From a checkpoint of a small transformer trained on Wikipedia.
Architecture: RMSNorm before each block, rotary positions, embeddings untied during training, some layers without attention, local attention windows, value embeddings, hashed n-gram embeddings, learned residual scales.
Training: a variant of Adam for these matrices, 524M tokens, 7787 steps.
Each number is 128 + 24 x the weight over its row's rms, rounded and kept within 0 to 255. Layers, rows and columns count from 0. The size above them is the row's rms in percent of the matrix's.

# layer 9 MLP down (transposed), 1280x256, rms 0.0716, rows 1172-1184, columns 128-255
size [118 111 114  23 101 107  88  91  92 108  32 121 114]
[[141 146 147 141 148 110 154 103 163 140 122 129 143 120 104  83  94 107  87 106 155 167 110  98 146 120 157 145 117 141  84 125 122  88 105  71 113 146 125 130  83 111 151 152  89 142 136 138  95 121 118 110 109 129 123 128 149 120 155 126 130 127 197 164  89 113 149 115 154  84 108 127  75 154 124 111 108 142 110 143 119 141 157 164 110 115 145 101 100 177 173 146 122 138 135 137 166 120 111 103  97 202 113 153 111 136 100 192 108 115 161 155 164 130  91 108 123 153 135 158 151 143 116 133 130 107  66 120]
 [158 125 105  99 130 100 155 166 136 118 142 145 121 128 151 159 128 138 118 125 125 139 100 152 131 130 108 152 147 149  83 114 125 101 136 134  88 114 144 148 144 199 114 121 141 103 128 134 101 131 124 141 122 128 170 140 124 109 135 116 166 129 148 110 181  88 142 109 134 115 160 152  97 110 113 150 141 117 106 130 135 136 178 102 132 147 103 109 141 147 148 124  87 117 118  87 135 115 100  79 125 121 151 144 139 142 127 160  71 157 132 141 123 125 119  97 139  95 152 119 104 147  95 107 137  95 166 142]
 [162 168 126 120 119 121  94 115  91 154 108  94 125 161 120  82 118 121 101  95 126 159  91 142  79 145 102  88 147 114 159  91 143 148 103 158 164 191 116 168 114 125 155 117 109 113 113  84 159 145 136 186 168 179 127 133  87 113 159 112  97 148 169 122 137 137  89 131 101 132  70 155 111 126 104 131 148 137 141 157 147 102 169 114 139 118 151 150  90 142 115 106 164 106  96 169  94 157 112  98 125 169 126 115 129 116 130 110 122 125 148 129 124  76 131 110 119 109 122 161 107 113 107 127 141 115 120  80]
 [131  94 155 132  89 130 158 142 114 125 133 124 106 147 124 150 118 119 142 142 153 101 139 125 160 159 120  90  96 119 155 144  92 134 113 134 137 138 100 115  75  87 145 134 133 116  96 120 126 154 119 148 121 153 133 143 128 142 123 125 162 155  83 132 138 117 133  92 125 154 163 113 124 143 105  91 115 109 135 118  99  74 109 161 132 118 121 133 114 146 156 173 137 116 109 110 133 115 128 126 158  99 125 121 151  94 106 138 100 120  85 131 106 112 148 133 107 124 120 108  68 121 128 100  99 132 117 119]
 [ 93  80 129 130 144 129 143 103 120 161 136 124 116  88 105 176 128  83 152 124 111 186 118 149 127 131 115 121 113 183 140 163 116 126 100 145 122 202 138 124 133 117 106 125 150  88  96 123 178 118 166  92  91 129 132  93 127 136 107 121 156 118 117 121 131 140 117 141 118 145 130 107 123  62 101 138 124 143 152 123 140 158 158 141 117 137 111 106 141 104 134 100 130 130 103 107 138  78 165  98 119  89  89 107  92  72 118 140  84 111 104 122 151  97 129 119 121 119 125 140 109 160 107 139 149 131 159 111]
 [ 94 128 105 122 110 127 150 133 113 125 164 140 143 134 100  88 139 133 115 107 157 156 134 156 145  98 130  86 142 114 115  96 172 102 110 135 140 158 122 102 127 138 134 146 150 105  98 128 150 139 171  98 132 104 117 132 164 162 142 119 188 129 137 130 120 172 134 156 124 157 128 116  99 142 121 114  81 114 126 135 126 124  95 153 103 187 122 139 136 119 116 102 156 137 179 131 135 137  90 176 140 123 111  83 125  80 176 103 113  81 148 110  88 158 148 119 176 143 104 127  90 135  80 107 125  77 121 113]
 [123 104  96 113  96 106 182 151 105 123 126 120 138 108 163 169 120 142 138 133 151 161 135 129 133 152 133 170 123 136 148 132 148 106 134  99 169 150 118 137 139  87 135 148 183 129 137  97 136 126 131 124 159 114 119 140 123 121  92 124 114 148  61 139 143 170 174 109 132 125 135 145 124 142 104 125 148 155 124 100  91 127 107 133  88 133 123 149 157 145  73 113 141 160 133 157 114 138 124 135 108 100 117 163 131 126 105 112  85 123 111 150 165 146 129 139  89 113 100  96 185  82 114  93 126  85 109 138]
 [115 119  86  90 107 147 140 130 131 143 157 132 154 140 126 136 124 133 101 126 139 176 114 135 159 151 165 128 126 128 122 102 117 124 139 117 116  92 136  78 120 151  79  81 143 154 115 102 123  88 140 103 131 102 113 121 119 126 178  98 132  98 134 161  95 120 147 166 155 135 107 127 187 130 186 145 132 142 134 134 141 123 161 131 131 125 165 158 185 130 156 113 154 133 139 142 137 108  96 125  95 133  99 161 139 131 116 122 118 108 120 122 109 149 130 146  80 151 153 101 182 142  86 128 123 123 131 123]
 [137 154 137 119 106 132 156 118 170 100 104 100 130 144 102 171 171 133 110 129 151 170 124 114 132 134 126 122  84  68 165 117 122 128 116 171 142 124 152 136 122 147 124 131  98 141 149 112 132 101 146 114 150  84  88  94 146 170 147 124 117 139 146 109 117 141 134 160 113 172 123  68 114 184 138 109 134 109 106 175 117 143 108 123 103  99 137 140 111 147 124 159 142  83  77 100 152 132 166 163 129 126  91 155 106 130 102 135 150 133 124 143 176 148  89 113 103 163 145 143 160 130 119  85 108 134 132 128]
 [174 111 113 119 189 145 181 157 151 151 122 128 114  92 131 146 121 123 156 147  98 144 151 144 130 121 133 156 102 139 161 118 117 139 122 160 143 111  96 123  56 138 154 122 136  89  94 113 128  70 147 172 159  99 103 139 112 109 126 150 118 132  63 145 119 136 145 121 124 153 132 173 106 126 115 129 154 113 148 143 113 129 172 159 120 106 131 153 136 126  85  94 151 142 148 120 154 101 130  93 124 113 119 119 103 168 104 117 110 131 113 113 135 136 160 117 113 137 145 134 133 103 135 107 116  75 102  91]
 [173 116 109 137 116 124 126 191 123 126 159 169 139 174 133 117 137 150 147 118 116 159 129 160 128 138 135 117 107 105 131 113 136 116 128 160 185 123 157 207 132 104 127 203 178 104 133 131 120 134 134 119 167 108 143 126 159 128 114 128 136 126 153 154 117 156  96 124  44 123 107 130 166 113 108  99 124 129 133 117  58 161 121  86 141 115 159 124  86 182 119 145 135 105 112 159 113 123 194 128 115 124 125 108 139 112 130 145  87 115 158 155 119  86 121  87 131 146 153 129 120  91 123 126 126 131 126 129]
 [109 129  96 111 137 116 139 123 152 106 129 166  89 116 129  87 139 163 111 147 109 137 136 119 162 116 162 110 150 123 155 110 151 181 138 118 124 101 103 120 120 128  97 159 176 170 100 185 157 129  86  80 170 124 149 153 127 110  95 151 131  82 116 150 125  94 144 144 117 127 169 134 120 140 142  66 149 140 111 107 125 150 138 104 152 112 137 150 120 138 124  97 153 201 137 126 160 126 144 126  92 155  98 116  92 134 161 133  92 170 126 133 156 107 123 156 106 129 115 107 136 101 125 122 133 120  95 145]
 [128 178 147 110 114 145 184 122 160 149 126 114 132  95 118 123 126 134 110 174 108 121 121 143 116 154 103 134  94 163 125 126 111 158 118 134 123 129 182 167 143 115  93 129  95 103 161 103 122  73 169  98 148  87 106 128 123 125 151 114 122 137  99 109 135 120 125  97 142 107 148 133 122 129 132 138  94 151 110 134 147 156 135 115 140 107 143 111 138 111 122 119 165 163  96 104 110 133 139 139 128 117  74 141 119 126  98 113 153 122 108 116 144  97 124 122 152 105  64 128 105  85  86 126 121 120 116 219]]
# layer 9 MLP up, 1280x256, rms 0.0751, rows 1173-1184, columns 128-255
size [114 117  24 101 103  95  96  91 108  32 121 109]
[[118 100  84 164  96 134  95 112 145  98 112 148  95  90 193 140 110 116  94  83 133 110 130 134  98 138 114 110 115 165 109  98 124 131 161 138 136 139  99 150 132 156 131 109 122 140 128 133 155 139 127 133 114 116 163  84 128  95 159 118 131 126 138 138 138 126 146 118 122 134 165 165 151 141 116 122 124  81 116 114 152 104 158 116 139 135 125 131 128 139  83 127 102 116 128 105 140 107 127 143 113 147 142 115 172 109 143 114 153 122 119 117 138 190 178 147 151  91 117 127  93 166  98 104 153 138 186  98]
 [142 150  91 111  94 117  97 123 142 172 104 108 130  70 126 132 108 123 118 129 142 101 116 135 126 117 156 128 118 140 103 123 123 175 134 146 152 116 171 151 129 146 148 112 100 130 163 121 125 110 147 150 143  80 122 165  87 123 161 136  92 111  79 159 120 173 155 106 122 119 120 181 124 101  86 149 123 139 138 120 143 116  81 115 149 107  74 146 135 164 133  98 137 121  69 131 168 145 115 140 137 143 121 145 105 146 147 136 128 141 145  81 102 121 142 161 101 106 136 135 115 115 119 122 118  99 171  87]
 [125 143  50 155 114 150 117 128 121 148 127 153 133 126 134 139 128 117 131 100 146  23 104 121 147 128 149 131 122 123 104 151 145 109 157 114 117 147 139 119 117 160 140 144 129 131 146 115 115 125 148  96 116 127 180 147  97 104 122 131 125 104 108 135 131 148 161 156 108 111 136 144 111 144 124 101 159 150 114 124 136 109 126 195 141 142 127 137 186 118 135 141 136 126  89  88 130 136 134 136 120 103 148 114 150 141 120 113 145 144 127 102  98 144 113 150 135  99 124 152 112 108 122  63 110 141 149 117]
 [118 146  78 115 144 150 115 151 124 102 119 133 104 142 176 153 144 115 112 102 163 115  98 141 175 123 119 114 133 146 116 113 136 164 149 151 133 132 119 138 115 176 113  83 107 195  93 184 145 141 115  84 133 167 164 136 132 149 112 137 149 138  98 126  77 134 157 167 118 111 112 140 104 133 119 125 154 124  94  79 163  99 145 125 128 134 162 138 168 131 124 107  95 134 149 103 148 117 100 132 107 130 169 137 143  85 131 123 130 161 130 134 145 123 130 137 111 112  99 107 152 124 146 145 120 159 116  79]
 [ 98 158 153 169 148 133 139 133 128 127 122 127 118 115 136 159 118 181 176 147 104 109 104 126 130 118 145 118 142 118 144 107 132 127 141  77 114  77  85 149 119 156 111 165 121 139 106 162 101 123 126 105 142 121 115 162 138 120 115 106 140 142 126 113 121 155 161 129 148 130 124 127  99 116  74 150 155 126 120 142 114 127  83 135 112 132 106 107 197 109 114  93 149 115 134 131 132 138 167 125 113 125 145  98 132 108 127 119 148 113 134 109 123 124  98 129 146 121 110 129 152  95 138 108  89 116 117  75]
 [133 135 131 161 155 141  92  93 145 110  89 120 142 125 111 117 107 124 116 130  93 123 126 115 130 113 105 112 137 120 111  92  84 115 145 149  96 122 103 114 126 166  87 100 106 114 154 159 105 145 124 101  72 146 140 117  88 142 134 132 127 100 133 129 100  89 132 144 129  95 129 118 120 148 131 128 117 104 130 182 169 137 145 148 143 150 115 126 108 128 161 115  82 108 134 114 177 122 173 136 165 185 162 111 121 130 157 140 199 116 123 136 101 115 140 121 175 143 123 151  93 152 164 140 117 175 151 122]
 [ 98 123  93 156 130 125 106  83 143  90 100 138 173 136 116 120 136 116 134 135 129 119 116 116 105 117 124  99 162 135 117 138 149  96 142 122 114 148 134 136 112 150 152 152  86  99 163 154  99 153 128  96 139 163 130 153 131  89 107  93 150 154 153 135 135 139 121 136 101 109 109 101 114 134  30 145 127 117 137 141 113 152 133 141 141 101 101 126 101 164 106 109 167 100 148 148 126 112 121 100 188 133 156 117 121 101 173 138 160 129 160 151 131 156 148 109 143 137 112 139  59 160 111 150 120 148 162 114]
 [137 104 107  87 108 178 138 131 147 117 139 149 118 140 142 147 143  97 112 112 152 115 127  98 158 121 130 117 103 112 150 134 141 138 133 116 121 179 129 116  82 142  91 122 118 186 141 131 162 151 154 120 136 151 101 126 144 129 130 122  72 105 105  97 150 182 142 139 109 105 141 112 108 133 103 109 131 118 153 141  54 150 122 168 122 139 146 136 152 126 128 123 132 158 181 122 134 121 139 148 121  79 119  83 160 147 105 118 141  91 141  90 138 201 141 127  89 106 123  96 148 156 151 111  81 114 172 118]
 [120 113 110 191  93 163 118 141 139 132  94 155 105 129 169 116  90  55 149 119 125 103 127 108 123 128 105 113 151 133 152 113  94 104 126 124 121 168 105 141 110 134 121 117  88 141 151 125  96 180 132 124 117 176 145  85 146 141 140 132  83  88 122 142  80 119 168 157 123 145 167 144 130 142  96  82 139 128 110 149 120 116 126 124 120 125 124 127 158 113 138 147 164 145  91 129 101  83 108 117 130 131 127 133 124 130 105 139 110  82 119 108 123 117 148 177 145 119 162  98 104 171 162 113 103  98 183 129]
 [115 139  93 139 153 138 165 129 133 144  84 135 130 127 144 133  78  96 125  79 201  37 128 113 149  62 132 127 108 146 109 121  87 160 181 111 124 136 126  99 122 171 118 117 117 124 133 128 136 107  80 108 115 130 155 174  81 129 119 140 161 128 120 131 123 154 133 140 110 119 134 137  99 126  80 133 100 146 126 124 149 125 118 139 130 141 108 118 154  89 103 135 127 125 126  91 127 121 134 133 121 127 164 129 139 106 144 122 169 119 127 124 122 150 129 146 123 123 112 137 107 119 132  78  72 133 131 119]
 [126  94 106 143 105 122 110 128 145 125 120 134  88 134 170  97 142 153 173  75 119  99 156 128 164 102 113  93 149  96 142  97 132 162 144 112 124  87 107 119 123 141 112 121 120 167 103 182 114 158  97 110 144 135 136 176 137  98  89 161 114 162 105 180 113  92 143 127 126 118 131 136 135 147 105 114 133 151  97 119 129  94 122 125 194 139 126 148 140  66  82 131  89 128 108 140 150 121 137 107 112 118 121 123 114 105 141 145  93 144 114 106 141 120 137 141 105 114  78 112  94 169 179 120 122 141 118 105]
 [110 136 120 114 140 122 145 144 143 136 133 170 115 105 128 159 100  98 103  93 138  93 139 150 125  67 140 174 135 133 113 143 106 148 174 105 116 147 136 107  88 155 124 132 151 142 128 111 112 113 139 135  86 123 114 151 111 161  96 133 180  76 125 121 146 120 129  91  96  83 113 133 123  97 118 109 148 114 119 123 147 166 141 137 127 111 111 101 119  65  99 137 141 106  90 126 149 175 185 123 128 148 112 153 100 176 143  71 160 106 139 162 134 103 177 106 146  70 114 120 154 109 117 122  85 139 155 136]]